config = dict(
    intermediate_size=768,
    vocab_size=8192,
    positions='rope',
    attn_scale=0.11,
    bias='none',
    learning_rate=0.00842,
    lr_mult_down=1.5,
    warmup_steps=98,
    schedule='wsd',
    final_lr_fraction=0.0,
    batch_tokens=[16384, 32768, 49152],
    max_seq_len=2048,
    max_steps=11587,
)
Each number is 50 + 12 x the weight over its row's rms, rounded and kept within 0 to 99. Layers, rows and columns count from 0. The size before them is the row's rms in percent of the matrix's.

# up: layer 8 MLP up, 768x384, rms 0.118, rows 667-733, columns 352-383
# down: layer 8 MLP down (transposed), 768x384, rms 0.121, rows 667-733, columns 352-383
# gate: layer 8 MLP gate, 768x384, rms 0.111, rows 668-733, columns 352-383
up667 105:51 53 44 45 49 79 47 72 54 59 58 62 47 67 50 52 29 54 68 46 62 49 48 48 49 36 29 61 44 51 49 59
down667 095:41 52 57 53 40 68 52 23 73 47 45 45 59 30 53 55 42 45 39 64 54 52 40 45 45 67 51 45 62 62 57 57
gate668 102:47 32 53 60 67 62 72 67 53 58 52 43 64 37 42 46 48 64 61 18 50 40 45 60 49 52 53 47 54 52 59 37
up668 103:59 40 62 56 47 39 56 28 45 47 35 47 36 50 54 70 53 55 58 30 62 77 62 41 62 54 63 37 65 58 57 43
down668 108:46 39 47 41 55 69 35 53 52 48 44 58 61 50 47 52 55 53 38 64 59 35 65 49 55 61 60 50 41 45 65 48
gate669 104:41 53 45 45 49 68 33 63 48 31 49 48 43 47 40 37 38 53 39 42 62 38 78 51 43 36 35 48 67 46 39 64
up669 103:57 46 37 62 41 63 58 56 44 39 45 52 63 43 44 53 58 32 41 69 30 61 60 41 32 46 45 49 45 35 39 33
down669 100:57 58 69 31 19 69 36 46 51 65 61 48 47 28 38 47 39 57 42 24 72 69 56 66 41 67 36 43 44 53 28 41
gate670 103:50 57 61 50 46 76 55 56 58 51 50 48 51 41 54 61 54 39 39 45 55 43 30 48 35 62 43 55 68 42 59 48
up670 103:19 25 41 51 53 40 45 53 46 53 55 60 55 57 50 52 52 36 42 55 38 63 50 43 38 64 65 45 61 47 45 62
down670 106:32 47 36 39 49 45 51 65 61 39 33 57 55 28 38 39 50 42 43 63 34 54 58 33 27 50 65 53 42 32 63 37
gate671 092:53 35 48 47 83 29 27 50 52 68 65 44 33 45 43 56 40 50 52 60 55 48 45 48 43 31 57 64 70 56 53 58
up671 106:54 69 75 49 40 72 52 49 61 35 43 57 53 90 46 59 40 46 60 51 59 68 52 37 59 52 39 52 49 63 45 53
down671 097:52 38 36 48 46 35 55 58 57 71 54 38 40 19 46 36 32 60 58 36 40 41 66 42 65 46 61 45 43 54 43 41
gate672 097:46 49 49 36 54 44 51 52 44 49 49 40 55 42 42 65 36 46 32 54 24 26 41 75 55 45 40 65 70 54 68 32
up672 093:56 43 43 48 37 56 74 35 53 34 40 58 20 42 49 58 42 52 31 71 32 47 43 72 72 50 40 38 65 64 54 52
down672 122:45 63 52 42 45 44 31 19 43 52 74 55 53 48 45 46 56 44 50 55 52 64 43 43 42 74 60 66 57 39 35 56
gate673 098:57 39 63 78 35 37 63 50 42 53 46 50 44 49 46 73 41 40 47 48 30 40 38 44 47 38 51 33 29 58 49 65
up673 099:79 60 51 50 65 50 50 55 60 54 67 71 48 36 61 47 41 73 48 60 62 52 58 59 51 68 48 76 74 51 57 33
down673 092:74 37 30 39 67 26 46 60 38 36 60 47 68 58 40 55 66 35 38 62 48 55 52 46 59 36 68 38 45 65 40 32
gate674 102:44 43 48 60 42 30 65 53 61 55 36 49 42 44 66 63 38 46 64 43 39 55 55 38 34 59 55 49 64 35 52 32
up674 106:54 43 67 57 63 49 41 58 53 49 43 63 51 52 49 64 63 65 54 35 37 21 55 66 43 38 50 59 58 37 29 39
down674 100:51 56 42 68 65 54 34 25 67 30 43 30 54 49 44 42 34 47 36 76 29 40 87 52 46 32 44 33 58 57 44 58
gate675 102:48 81 56 31 47 46 52 67 72 45 20 36 67 47 59 61 29 49 53 18 41 51 64 57 71 64 68 42 44 42 45 62
up675 094:51 41 51 57 37 52 65 41 63 48 65 51 34 43 48 28 49 30 54 52 41 67 55 55 34 37 42 40 74 29 51 28
down675 111:59 33 58 56 42 44 55 57 53 66 73 50 60 50 51 61 42 38 44 34 40 23 46 56 46 37 53 41 83 45 53 42
gate676 111:73 51 49 47 35 48 28 29 54 45 42 43 47 48 51 51 45 47 53 22 51 49 34 46 55 18 51 47 53 66 41 51
up676 108:42 72 72 48 76 38 62 39 62 56 49 74 50 49 60 47 56 71 50 46 51 43 51 59 45 17 45 45 40 56 46 63
down676 105:51 65 58 46 57 55 27 34 40 61 39 64 76 58 29 34 43 53 60 70 50 52 61 25 54 44 58 45 25 71 47 50
gate677 096:45 54 52 45 45 53 54 51 49 68 41 51 52 48 63 60 41 48 47 57 55 55 44 36 48 61 40 47 62 60 62 50
up677 095:65 55 40 35 34 51 47 48 61 60 61 54 48 66 61 45 44 38 71 43 45 47 37 32 52 53 43 46 70 49 54 60
down677 093:43 55 35 24 46 60 59 18 42 48 51 63 51 65 51 69 58 55 51 50 40 50 47 47 64 45 52 32 57 46 36 59
gate678 099:44 54 61 57 33 56 57 64 51 24 39 28 63 44 55 46 53 48 51 25 50 52 44 57 54 41 66 63 32 54 38 47
up678 106:44 37 58 65 54 53 56 65 45 39 39 40 38 66 44 40 33 67 56 32 54 53 47 53 51 39 55 69 44 40 31 24
down678 100:40 42 72 59 40 62 37 48 74 51 36 36 48 68 60 37 51 59 57 48 57 52 38 79 52 55 41 64 47 44 59 49
gate679 100:54 43 64 50 46 47 39 70 38 37 58 38 31 19 44 54 44 61 46 41 54 39 58 47 49 53 21 54 58 70 45 47
up679 100:69 59 63 26 64 45 69 49 52 57 50 51 51 44 59 38 53 39 41 48 58 70 41 74 40 62 73 46 51 42 52 44
down679 098:43 60 59 39 44 55 50 43 42 62 63 46 68 48 41 10 44 30 23 57 42 41 46 45 57 68 67 46 44 45 57 71
gate680 108:76 27 71 57 59 45 26 19 44 56 40 59 50 44 41 45 34 42 60 48 53 59 64 57 59 38 51 38 46 59 66 52
up680 097:35 70 49 49 42 35 63 48 59 39 44 46 47 33 59 64 48 56 38 55 42 48 53 42 74 48 42 79 59 48 33 72
down680 108:40 65 44 55 57 41 57 55 42 47 54 48 53 29 45 59 61 68 19 40 63 48 55 59 43 57 46 61 52 70 53 48
gate681 098:30 65 46 45 45 59 52 55 59 41 56 51 70 35 65 20 61 54 25 42 47 42 38 50 63 51 59 45 40 35 51 47
up681 102:58 52 74 57 58 44 32 40 65 43 50 41 52 48 47 63 40 59 39 57 40 49 44 46 46 58 62 49 55 56 53 46
down681 100:76 55 41 48 62 44 58 60 45 49 51 45 51 38 46 39 36 42 58 41 62 35 57 59 73 29 27 45 55 34 62 63
gate682 094:56 46 55 49 55 68 38 46 65 38 49 45 67 62 51 57 57 46 62 36 56 37 83 48 52 35 29 51 37 56 25 46
up682 093:36 41 10 44 31 44 41 50 36 82 62 50 70 46 47 57 59 57 58 49 41 42 52 39 52 41 75 36 50 52 71 48
down682 089:68 41 53 52 58 34 51 60 37 42 53 67 20 44 74 67 50 35 93 30 58 15 57 24 39 47 47 51 29 32 52 75
gate683 101:50 59 26 35 67 37 49 72 43 48 38 20 38 43 49 39 46 63 42 46 47 50 59 55 45 29 44 36 28 52 43 54
up683 103:73 38 63 59 45 65 65 53 42 55 65 28 45 62 39 49 39 22 69 38 76 49 59 68 69 43 51 49 62 69 36 26
down683 097:67 52 50 38 54 56 53 49 50 55 57 63 35 50 49 42 53 63 33 50 53 51 55 39 59 73 31 58 74 21 50 53
gate684 101:55 50 51 60 51 53 48 53 57 47 30 60 72 57 50 70 65 51 08 55 58 79 65 50 32 39 46 44 47 57 34 54
up684 101:53 52 40 37 53 54 68 57 53 45 65 52 54 55 48 49 40 61 48 35 44 46 63 44 50 64 29 63 52 47 62 32
down684 102:59 45 50 51 55 58 45 45 57 26 63 46 36 49 30 38 52 50 52 58 52 54 40 75 60 59 41 66 56 46 46 43
gate685 097:52 58 33 65 61 50 40 52 41 37 41 30 55 38 59 71 57 52 40 48 42 51 55 53 49 49 51 65 56 46 57 51
up685 092:57 51 51 42 65 54 47 56 53 79 62 46 41 45 47 27 65 50 54 41 54 70 43 51 48 55 55 55 56 53 68 19
down685 094:50 54 32 40 64 51 44 49 41 36 55 48 44 55 54 36 44 50 45 54 49 43 74 70 39 39 53 51 52 43 40 45
gate686 102:54 63 51 47 39 41 64 67 58 71 54 67 62 36 40 67 62 34 46 61 39 32 49 44 47 53 64 39 43 38 67 54
up686 097:58 52 46 45 30 56 60 50 46 59 64 63 67 44 55 32 55 63 54 32 69 73 47 43 46 40 55 42 56 21 60 34
down686 097:41 37 59 52 42 69 42 46 60 73 45 49 42 40 58 46 44 58 49 63 46 50 59 59 43 40 44 28 65 43 42 73
gate687 101:36 49 27 44 59 51 58 40 51 18 48 42 66 64 21 61 49 41 50 55 22 65 55 46 44 68 30 43 29 21 55 38
up687 102:56 65 26 49 61 42 53 50 38 57 27 51 51 37 48 47 33 35 53 50 58 40 53 47 55 45 21 47 44 62 53 92
down687 102:86 21 45 44 61 59 52 48 34 49 52 64 19 66 63 39 51 35 48 40 49 62 36 57 51 64 39 78 41 47 60 40
gate688 094:34 36 36 64 45 53 78 38 43 27 45 40 58 52 43 35 76 36 48 45 56 30 34 40 59 59 53 60 49 19 55 38
up688 100:41 44 37 39 49 46 35 52 48 52 25 71 42 47 39 41 35 62 44 58 51 47 42 60 39 54 45 47 40 57 45 45
down688 095:46 50 55 51 62 55 69 46 55 61 49 43 37 54 41 51 47 65 41 51 44 46 71 39 28 61 60 48 62 52 43 19
gate689 103:58 44 50 25 40 51 55 41 63 69 57 43 68 53 35 48 43 40 40 47 55 55 60 49 50 49 72 37 58 50 56 40
up689 099:30 49 45 14 55 65 35 51 32 52 39 50 67 43 51 57 32 22 37 43 49 51 34 70 50 55 45 53 73 56 30 64
down689 103:28 32 63 39 42 53 48 46 47 66 63 44 33 61 34 51 61 43 51 39 43 65 61 32 43 55 57 85 53 44 44 58
gate690 099:34 61 46 28 41 46 47 45 50 39 47 53 55 54 49 23 43 48 50 50 59 65 66 58 37 56 45 44 59 42 33 47
up690 101:16 55 36 56 38 51 59 48 56 30 43 52 46 55 58 55 35 42 25 43 52 43 63 50 45 27 39 61 60 49 41 63
down690 107:47 63 42 64 39 48 46 58 55 62 43 56 25 27 45 50 52 50 34 65 49 52 53 61 53 57 45 52 52 46 45 57
gate691 101:57 59 59 59 56 54 25 46 60 49 51 28 50 50 55 52 41 73 65 36 57 47 46 87 40 62 52 42 42 49 60 52
up691 102:57 50 50 47 58 68 83 49 37 52 23 25 55 47 57 60 44 82 47 66 56 64 41 45 53 43 33 70 42 56 41 57
down691 106:44 54 51 62 68 74 62 54 59 57 50 38 54 16 55 45 65 56 65 45 44 62 77 45 54 58 62 64 51 64 57 32
gate692 100:60 74 49 46 52 61 42 38 58 45 40 57 32 47 57 53 42 48 50 59 31 81 27 40 51 44 42 49 22 59 68 28
up692 103:39 62 73 47 29 71 57 62 48 63 51 78 53 42 32 25 62 43 55 48 47 57 59 52 59 53 57 57 29 50 36 48
down692 095:70 41 46 39 39 39 61 37 57 44 66 67 47 26 40 45 42 50 44 59 38 53 45 36 16 49 66 51 50 68 30 56
gate693 102:61 44 54 69 51 65 26 42 54 67 50 45 38 37 48 57 27 31 34 45 62 59 81 42 31 29 55 41 55 54 42 45
up693 089:40 64 35 42 57 41 63 57 39 48 58 42 52 63 46 45 67 75 77 39 40 37 20 65 59 82 57 59 46 52 53 41
down693 102:53 55 50 45 64 37 38 54 43 71 53 47 43 60 51 45 48 53 62 66 21 27 32 32 44 53 60 34 55 51 48 36
gate694 101:47 55 53 67 57 82 51 48 67 60 47 59 68 48 51 43 47 60 48 08 33 69 46 68 44 29 51 38 46 46 76 48
up694 100:45 04 40 52 46 47 64 50 47 43 45 54 36 41 49 47 63 37 39 41 46 55 56 37 53 66 48 28 45 50 40 59
down694 108:23 45 71 65 43 59 47 33 46 55 58 64 76 65 33 38 68 44 50 40 50 33 60 35 27 49 28 74 46 42 59 53
gate695 106:39 51 68 63 42 66 45 32 34 37 47 59 51 64 43 52 50 49 39 61 43 45 36 46 60 59 68 62 15 58 57 47
up695 112:35 47 44 39 60 29 60 44 54 59 50 71 56 65 44 53 54 69 65 60 74 37 49 43 20 41 52 67 56 58 66 60
down695 101:59 45 50 59 26 30 45 43 39 61 55 42 27 75 33 71 70 45 50 42 69 39 41 43 41 83 71 80 48 51 30 41
gate696 099:45 45 62 37 37 42 61 47 42 55 63 62 78 43 54 33 47 50 61 50 37 49 58 60 72 49 43 40 60 46 48 54
up696 100:39 23 49 54 52 45 58 46 57 54 50 43 43 30 51 66 43 41 26 39 54 65 38 25 48 40 44 44 67 66 37 53
down696 090:38 45 75 34 53 51 82 54 56 39 43 50 57 47 50 56 22 41 58 52 43 28 56 65 64 56 56 41 28 65 51 56
gate697 101:52 42 50 70 46 51 38 68 49 58 62 53 50 37 66 23 53 49 72 43 41 43 63 52 51 34 45 44 56 23 41 53
up697 104:65 62 62 49 70 55 52 77 62 45 24 46 50 61 58 47 46 61 86 60 54 50 63 33 35 44 55 57 56 58 59 42
down697 102:40 51 42 30 37 47 44 63 45 56 59 24 34 64 53 29 41 32 54 53 45 54 55 42 60 58 49 40 57 54 75 49
gate698 109:60 69 43 58 61 54 49 41 67 33 34 43 51 62 53 50 56 46 66 56 53 51 41 35 28 55 26 54 47 32 54 61
up698 108:48 31 69 37 52 58 53 65 33 53 80 40 50 59 47 44 42 40 46 31 51 42 64 47 64 54 45 62 75 63 47 46
down698 108:40 34 49 51 56 62 54 60 45 40 29 50 49 66 47 44 53 34 64 61 52 56 35 78 50 66 43 37 59 39 45 43
gate699 105:28 53 69 35 62 81 46 40 59 54 40 41 43 39 36 63 52 43 41 47 30 60 65 46 37 39 36 53 44 45 63 41
up699 098:36 49 77 44 43 58 60 39 43 56 43 47 77 65 79 43 31 64 57 47 55 43 62 63 42 65 67 39 58 31 62 54
down699 102:63 61 37 65 68 46 58 63 30 47 56 52 42 38 48 35 72 34 40 17 39 51 63 47 37 66 54 44 58 52 39 58
gate700 111:29 60 70 72 49 61 30 35 63 43 53 53 53 45 53 41 37 65 62 44 49 65 34 45 47 57 42 40 47 50 41 57
up700 107:73 50 77 52 45 50 59 46 66 38 31 39 37 53 58 71 38 56 48 54 49 48 35 49 53 68 63 54 30 67 52 49
down700 102:27 72 65 57 66 50 60 57 64 35 41 60 56 17 45 47 48 33 58 72 49 49 56 47 62 41 42 46 67 61 54 53
gate701 099:35 36 32 40 51 29 36 38 47 59 48 41 41 23 77 20 55 51 55 49 51 73 68 63 35 28 37 39 59 36 53 47
up701 102:49 73 30 32 27 33 38 36 49 57 35 51 56 48 47 56 62 28 45 54 47 57 47 56 62 48 60 24 57 47 45 35
down701 099:49 49 50 44 44 51 61 61 38 31 67 31 59 15 49 62 53 47 57 74 38 43 53 51 52 41 61 49 59 45 69 49
gate702 105:43 46 35 34 65 51 48 40 57 36 42 51 50 53 38 35 42 50 27 29 56 59 50 37 43 46 74 28 49 39 56 41
up702 107:66 86 60 49 49 32 43 63 52 41 58 50 67 52 31 64 54 48 37 34 31 58 51 51 74 23 45 48 68 38 56 58
down702 103:62 51 48 45 49 41 59 38 37 49 52 64 52 41 65 54 62 41 51 44 36 37 30 49 27 55 55 42 77 55 39 39
gate703 087:51 80 57 54 79 79 50 63 43 75 46 56 25 46 40 48 45 53 59 66 43 43 48 31 31 37 33 42 44 46 60 45
up703 092:66 63 63 38 57 54 51 53 36 49 52 52 38 45 50 59 61 61 60 39 35 32 47 50 40 53 35 43 39 61 70 46
down703 096:51 65 42 39 56 63 59 50 45 56 52 46 39 26 60 61 51 46 50 69 33 52 55 72 15 48 36 39 60 38 55 42
gate704 101:63 52 36 45 49 38 32 39 46 50 44 53 35 62 59 65 38 63 45 52 43 66 28 70 62 13 29 63 44 68 39 54
up704 100:55 48 65 58 61 38 54 57 59 31 58 46 62 69 60 53 33 53 54 49 62 50 38 44 64 22 43 23 45 37 66 41
down704 103:55 38 34 62 77 46 36 77 58 44 54 36 70 53 73 48 55 48 53 36 37 52 31 62 50 37 38 39 38 49 62 51
gate705 091:36 75 51 38 62 53 69 55 52 53 42 66 44 53 36 52 52 52 55 59 37 57 31 36 33 68 81 39 50 54 50 43
up705 091:28 38 38 57 45 49 59 38 56 53 56 41 50 43 54 56 43 52 31 40 49 54 52 55 49 51 66 35 45 48 44 60
down705 091:41 58 39 63 59 56 60 36 54 63 42 41 24 44 59 49 47 63 39 41 65 57 31 48 49 53 63 27 65 47 60 56
gate706 099:35 55 55 38 56 50 54 59 40 56 68 52 59 60 42 52 51 53 46 43 67 27 49 26 67 40 44 51 54 54 59 55
up706 095:49 38 36 37 49 73 63 62 49 52 83 51 68 59 74 47 70 56 55 57 43 29 55 51 49 74 61 59 53 38 59 52
down706 099:41 53 40 52 66 67 58 37 52 51 54 74 54 52 47 47 47 51 63 42 65 52 49 43 48 56 55 53 71 52 49 51
gate707 094:42 48 38 49 51 63 40 39 62 50 54 45 61 65 44 43 58 65 48 48 54 50 42 55 47 53 68 29 54 61 56 41
up707 095:68 57 49 64 51 43 56 42 44 46 75 43 51 77 69 64 42 69 29 38 62 48 41 39 34 46 68 33 33 51 42 34
down707 096:70 25 51 31 52 27 49 65 30 49 57 50 51 32 47 46 49 59 54 32 63 38 43 37 39 70 38 53 43 60 48 39
gate708 102:58 44 38 47 58 56 61 55 59 14 63 40 34 62 58 25 62 62 64 52 40 41 40 45 53 44 48 61 34 55 71 34
up708 103:52 54 57 37 44 32 60 41 58 37 60 46 63 47 51 59 75 81 58 26 36 58 37 54 43 64 60 63 58 54 53 71
down708 101:62 43 66 38 46 70 55 33 61 46 55 46 54 53 72 58 19 45 37 62 68 56 52 25 52 49 31 57 53 58 52 54
gate709 111:62 40 32 35 58 66 64 46 73 30 38 49 49 53 45 53 65 53 78 67 37 45 21 42 59 87 34 62 51 51 63 83
up709 110:42 38 43 50 61 61 48 45 61 42 52 60 46 39 82 56 63 84 53 51 53 55 38 54 40 62 56 49 33 49 36 69
down709 110:54 50 53 39 42 63 59 40 54 38 71 51 29 41 44 54 47 60 26 51 46 63 54 62 26 38 61 34 42 48 54 47
gate710 101:44 60 43 76 56 54 47 42 34 54 37 20 54 51 45 45 48 44 48 38 34 53 32 73 73 38 59 72 59 47 41 62
up710 102:54 40 58 61 39 40 73 54 56 52 32 29 42 53 36 44 42 72 53 65 33 58 31 56 70 58 44 39 42 42 37 52
down710 100:37 33 60 55 42 53 33 60 40 43 46 59 63 59 30 52 72 34 64 78 53 59 41 39 41 54 50 48 48 45 49 49
gate711 102:58 48 58 44 46 32 61 43 54 50 47 35 45 42 72 46 71 20 47 50 58 52 65 49 40 52 59 42 57 52 52 29
up711 101:41 41 42 43 53 53 60 56 60 39 42 40 50 49 66 61 43 57 58 42 52 61 56 61 48 75 41 49 45 63 61 66
down711 105:57 67 47 41 71 57 42 45 54 41 55 57 52 33 55 42 34 77 41 35 29 63 61 34 46 68 50 43 57 52 46 36
gate712 091:56 54 48 40 56 47 47 35 59 45 43 65 50 26 58 48 57 39 38 61 45 58 43 56 39 42 66 56 50 28 60 26
up712 097:31 43 47 36 62 61 28 22 49 27 62 42 55 45 56 40 63 59 66 32 47 36 57 53 54 27 53 50 63 80 32 56
down712 094:33 52 55 50 45 52 55 50 51 46 44 55 57 67 37 62 65 85 38 53 37 33 41 45 56 47 53 47 30 63 52 21
gate713 085:58 52 65 44 49 55 70 50 69 53 64 35 55 86 63 35 41 55 74 45 41 55 67 45 45 49 54 31 60 37 59 54
up713 087:53 37 60 35 63 38 43 45 41 35 82 52 50 20 41 67 61 53 39 35 51 39 28 53 56 70 58 51 54 46 38 52
down713 094:72 57 52 46 68 55 39 58 54 15 33 66 31 70 31 63 67 52 41 67 46 42 57 57 56 66 64 42 26 49 35 51
gate714 105:44 50 56 54 41 37 47 66 52 22 43 36 44 55 54 43 56 49 44 56 27 71 47 55 56 48 46 54 45 55 54 42
up714 104:47 52 58 42 56 49 49 37 41 71 43 50 62 52 55 61 35 45 46 55 53 53 49 59 62 48 43 43 67 50 41 52
down714 100:50 46 44 46 59 76 44 24 42 38 41 57 46 58 63 48 34 39 38 52 21 42 60 50 64 34 58 43 32 52 64 41
gate715 100:52 41 32 46 45 44 49 45 70 56 49 77 51 38 44 54 42 55 33 49 47 61 34 48 18 66 46 53 41 47 64 30
up715 099:53 45 42 36 63 61 48 46 47 51 43 58 42 54 52 63 64 70 51 40 53 62 54 57 26 57 75 47 46 58 49 58
down715 095:56 54 63 61 59 33 43 57 55 64 53 52 27 40 35 38 65 79 73 46 41 60 41 47 59 58 44 50 42 48 62 57
gate716 096:58 59 48 42 45 70 68 38 32 66 38 49 63 46 41 52 66 65 54 37 59 53 72 36 65 61 62 53 42 46 37 46
up716 096:46 36 36 20 46 39 55 39 65 48 57 41 48 72 49 51 52 52 55 37 57 64 42 45 32 34 51 77 40 57 38 57
down716 093:34 53 82 37 09 56 63 72 49 61 40 58 53 57 45 59 46 54 51 42 57 51 46 44 48 38 42 48 45 33 37 40
gate717 104:70 26 64 41 53 63 47 58 70 42 42 29 47 32 59 71 50 48 78 68 70 50 39 27 34 42 73 35 45 54 68 42
up717 103:27 71 57 42 38 37 42 34 44 55 49 58 62 59 39 32 57 65 34 56 29 26 60 60 54 60 42 34 28 45 36 59
down717 104:53 27 48 55 44 57 53 66 49 47 42 55 57 54 20 46 48 38 45 44 46 25 36 45 45 55 38 51 58 42 47 52
gate718 106:58 56 49 63 72 56 57 69 59 55 50 59 56 42 31 44 50 42 27 47 39 64 68 56 47 41 54 52 59 38 52 41
up718 107:60 46 61 77 57 69 58 29 58 66 41 47 48 60 68 31 42 36 49 57 50 55 52 34 44 57 54 44 61 40 28 56
down718 104:46 55 28 53 57 59 51 34 50 47 53 60 59 31 50 45 47 59 55 42 65 39 29 55 63 51 70 48 49 58 61 67
gate719 103:54 33 47 68 43 38 50 68 41 56 77 43 62 58 70 51 65 86 60 61 54 68 54 49 50 64 37 35 36 56 46 72
up719 103:36 29 82 36 46 44 41 56 46 40 50 58 48 65 53 77 48 42 43 55 45 55 22 47 36 62 33 56 55 59 49 40
down719 101:54 41 55 59 51 60 38 51 45 29 37 63 64 57 53 57 50 43 37 69 30 70 54 60 62 29 42 36 55 33 42 34
gate720 093:47 38 35 66 46 62 56 41 49 43 72 75 73 59 36 46 41 69 35 65 23 36 41 53 69 38 73 59 42 46 52 45
up720 089:57 44 57 56 65 43 38 56 33 54 45 47 36 80 55 44 52 28 53 46 48 43 58 55 45 56 57 57 55 40 65 41
down720 098:68 21 43 44 37 44 28 56 56 61 28 70 46 45 47 47 38 54 51 45 52 59 57 38 41 41 41 46 33 44 57 39
gate721 102:35 40 41 50 50 50 35 72 50 33 48 49 20 27 46 48 54 60 53 27 54 42 63 50 48 49 52 33 53 50 48 22
up721 093:63 66 42 52 53 46 35 47 55 50 40 61 34 61 58 37 20 48 42 26 52 59 49 46 21 33 60 46 63 44 29 34
down721 103:51 59 55 57 43 40 34 67 50 54 52 53 48 33 44 52 60 59 53 44 57 55 47 73 33 68 56 53 65 36 59 40
gate722 103:64 60 69 45 65 49 66 49 56 42 68 53 57 28 46 47 65 58 35 48 38 54 50 58 86 56 50 60 49 59 54 10
up722 108:46 53 45 66 55 44 41 49 41 55 72 69 33 66 57 29 43 58 55 40 46 30 43 62 47 59 34 38 48 43 40 52
down722 101:69 48 50 62 61 36 48 46 32 37 41 69 45 61 52 53 59 63 60 52 40 60 37 47 48 67 52 62 71 39 25 62
gate723 097:24 53 49 64 58 50 62 39 50 29 36 49 52 56 57 63 43 54 49 56 52 56 67 60 35 39 43 61 54 45 67 64
up723 100:30 78 45 34 34 49 49 60 48 46 57 20 39 52 48 40 34 64 49 59 46 48 46 42 42 65 53 48 36 45 40 50
down723 099:65 39 48 30 57 48 55 37 26 51 61 47 57 45 41 41 49 34 48 58 37 56 34 56 58 35 78 59 69 70 42 59
gate724 103:54 35 33 47 48 51 73 40 53 59 53 50 55 41 49 53 64 92 56 68 56 42 55 55 69 79 45 42 66 44 52 52
up724 100:49 45 45 58 63 41 72 62 55 48 62 58 47 57 50 64 48 55 39 56 24 54 44 49 52 56 28 42 51 53 42 55
down724 098:47 37 49 49 43 54 56 48 42 48 70 28 46 54 53 45 45 69 42 43 49 39 57 39 50 43 49 62 60 55 61 51
gate725 093:41 46 55 53 39 51 60 56 67 63 36 71 46 59 62 48 09 43 37 55 48 60 56 71 54 64 26 40 28 51 47 53
up725 098:50 60 44 44 67 57 43 46 27 68 51 44 58 65 52 43 60 39 40 44 78 34 23 55 51 56 66 55 37 52 50 62
down725 094:51 60 59 44 45 30 47 72 60 54 60 52 63 48 50 30 32 49 68 57 55 62 52 37 59 39 49 05 88 37 64 46
gate726 104:48 56 60 60 59 50 28 46 78 23 35 54 53 44 54 53 67 55 67 46 43 32 44 67 75 47 70 46 61 54 41 47
up726 105:29 52 54 74 41 49 62 30 57 45 44 49 54 59 55 61 45 41 74 35 43 63 45 37 48 48 66 50 48 49 38 48
down726 100:55 46 47 46 53 29 45 43 62 28 17 60 35 39 49 36 28 53 53 63 61 11 52 49 46 59 47 55 60 65 47 61
gate727 115:33 35 59 39 31 46 41 26 60 50 46 51 39 32 44 51 47 59 60 35 37 38 51 54 32 43 52 39 43 70 43 46
up727 125:42 45 77 42 28 18 28 45 59 60 60 50 28 49 55 75 47 42 68 59 44 54 29 59 46 54 36 20 52 44 46 49
down727 111:60 62 48 40 58 54 36 49 50 69 18 27 47 25 54 52 51 32 69 43 47 42 51 62 52 39 50 67 48 46 63 44
gate728 102:46 43 64 33 45 61 40 42 44 70 57 48 47 44 28 65 76 46 56 39 49 60 57 58 53 39 76 49 35 62 55 50
up728 103:65 56 60 33 57 49 61 68 74 34 40 46 60 26 54 59 50 37 44 65 43 41 56 52 48 46 36 72 72 60 51 51
down728 098:44 32 39 63 35 78 37 58 44 51 56 36 51 52 26 45 68 46 48 50 48 58 40 70 39 50 51 44 66 46 42 37
gate729 101:38 60 43 43 66 51 69 39 62 40 55 63 36 56 70 54 37 59 56 45 40 55 52 44 23 67 52 37 26 58 49 45
up729 096:27 36 45 51 42 50 36 66 35 38 54 53 43 61 56 71 49 35 71 45 62 45 70 46 51 62 74 42 27 57 41 70
down729 098:55 61 48 53 53 55 60 45 50 45 24 48 47 86 44 50 53 49 38 46 43 40 63 54 59 43 50 49 65 58 59 56
gate730 105:75 61 52 40 58 76 52 52 52 44 48 34 64 61 50 51 49 55 34 26 38 54 47 47 30 41 41 49 37 41 50 46
up730 104:33 43 86 71 36 51 56 51 45 67 43 66 45 50 52 56 54 68 59 43 57 45 69 44 54 61 55 57 45 57 35 48
down730 101:42 39 55 63 43 51 64 46 62 40 66 57 54 62 43 37 50 51 47 48 66 66 45 77 72 45 38 33 46 50 34 58
gate731 101:52 55 31 57 52 56 41 39 73 52 17 35 32 31 47 53 58 49 62 43 47 29 49 22 30 56 42 49 34 59 75 49
up731 101:68 35 29 50 51 57 56 30 39 52 68 64 46 72 54 33 51 60 53 39 46 74 41 83 69 71 42 57 75 44 68 44
down731 099:61 52 34 49 58 65 39 49 63 72 53 39 59 69 60 37 52 38 63 37 66 53 53 48 52 38 45 48 57 48 38 46
gate732 097:41 69 35 59 66 76 48 72 46 34 55 53 52 44 38 29 52 60 46 58 23 60 65 37 60 39 53 47 33 54 54 58
up732 098:53 60 54 49 50 64 57 49 37 62 49 48 43 71 35 68 55 69 47 41 67 30 52 39 59 45 53 51 52 37 47 54
down732 096:47 45 46 69 40 57 71 55 51 44 46 54 47 40 55 46 40 34 64 61 38 47 44 51 67 29 35 36 42 51 43 57
gate733 090:55 51 48 48 46 56 52 52 55 44 39 52 50 63 39 39 51 43 32 67 64 63 49 71 50 47 73 32 39 54 51 45
up733 094:54 43 53 44 44 46 57 57 78 58 44 38 60 72 38 60 38 55 45 62 68 60 52 50 47 41 52 45 32 66 38 55
down733 097:49 42 43 47 40 68 47 44 38 42 50 58 53 50 41 47 59 37 62 48 39 51 63 74 47 58 45 60 37 78 85 32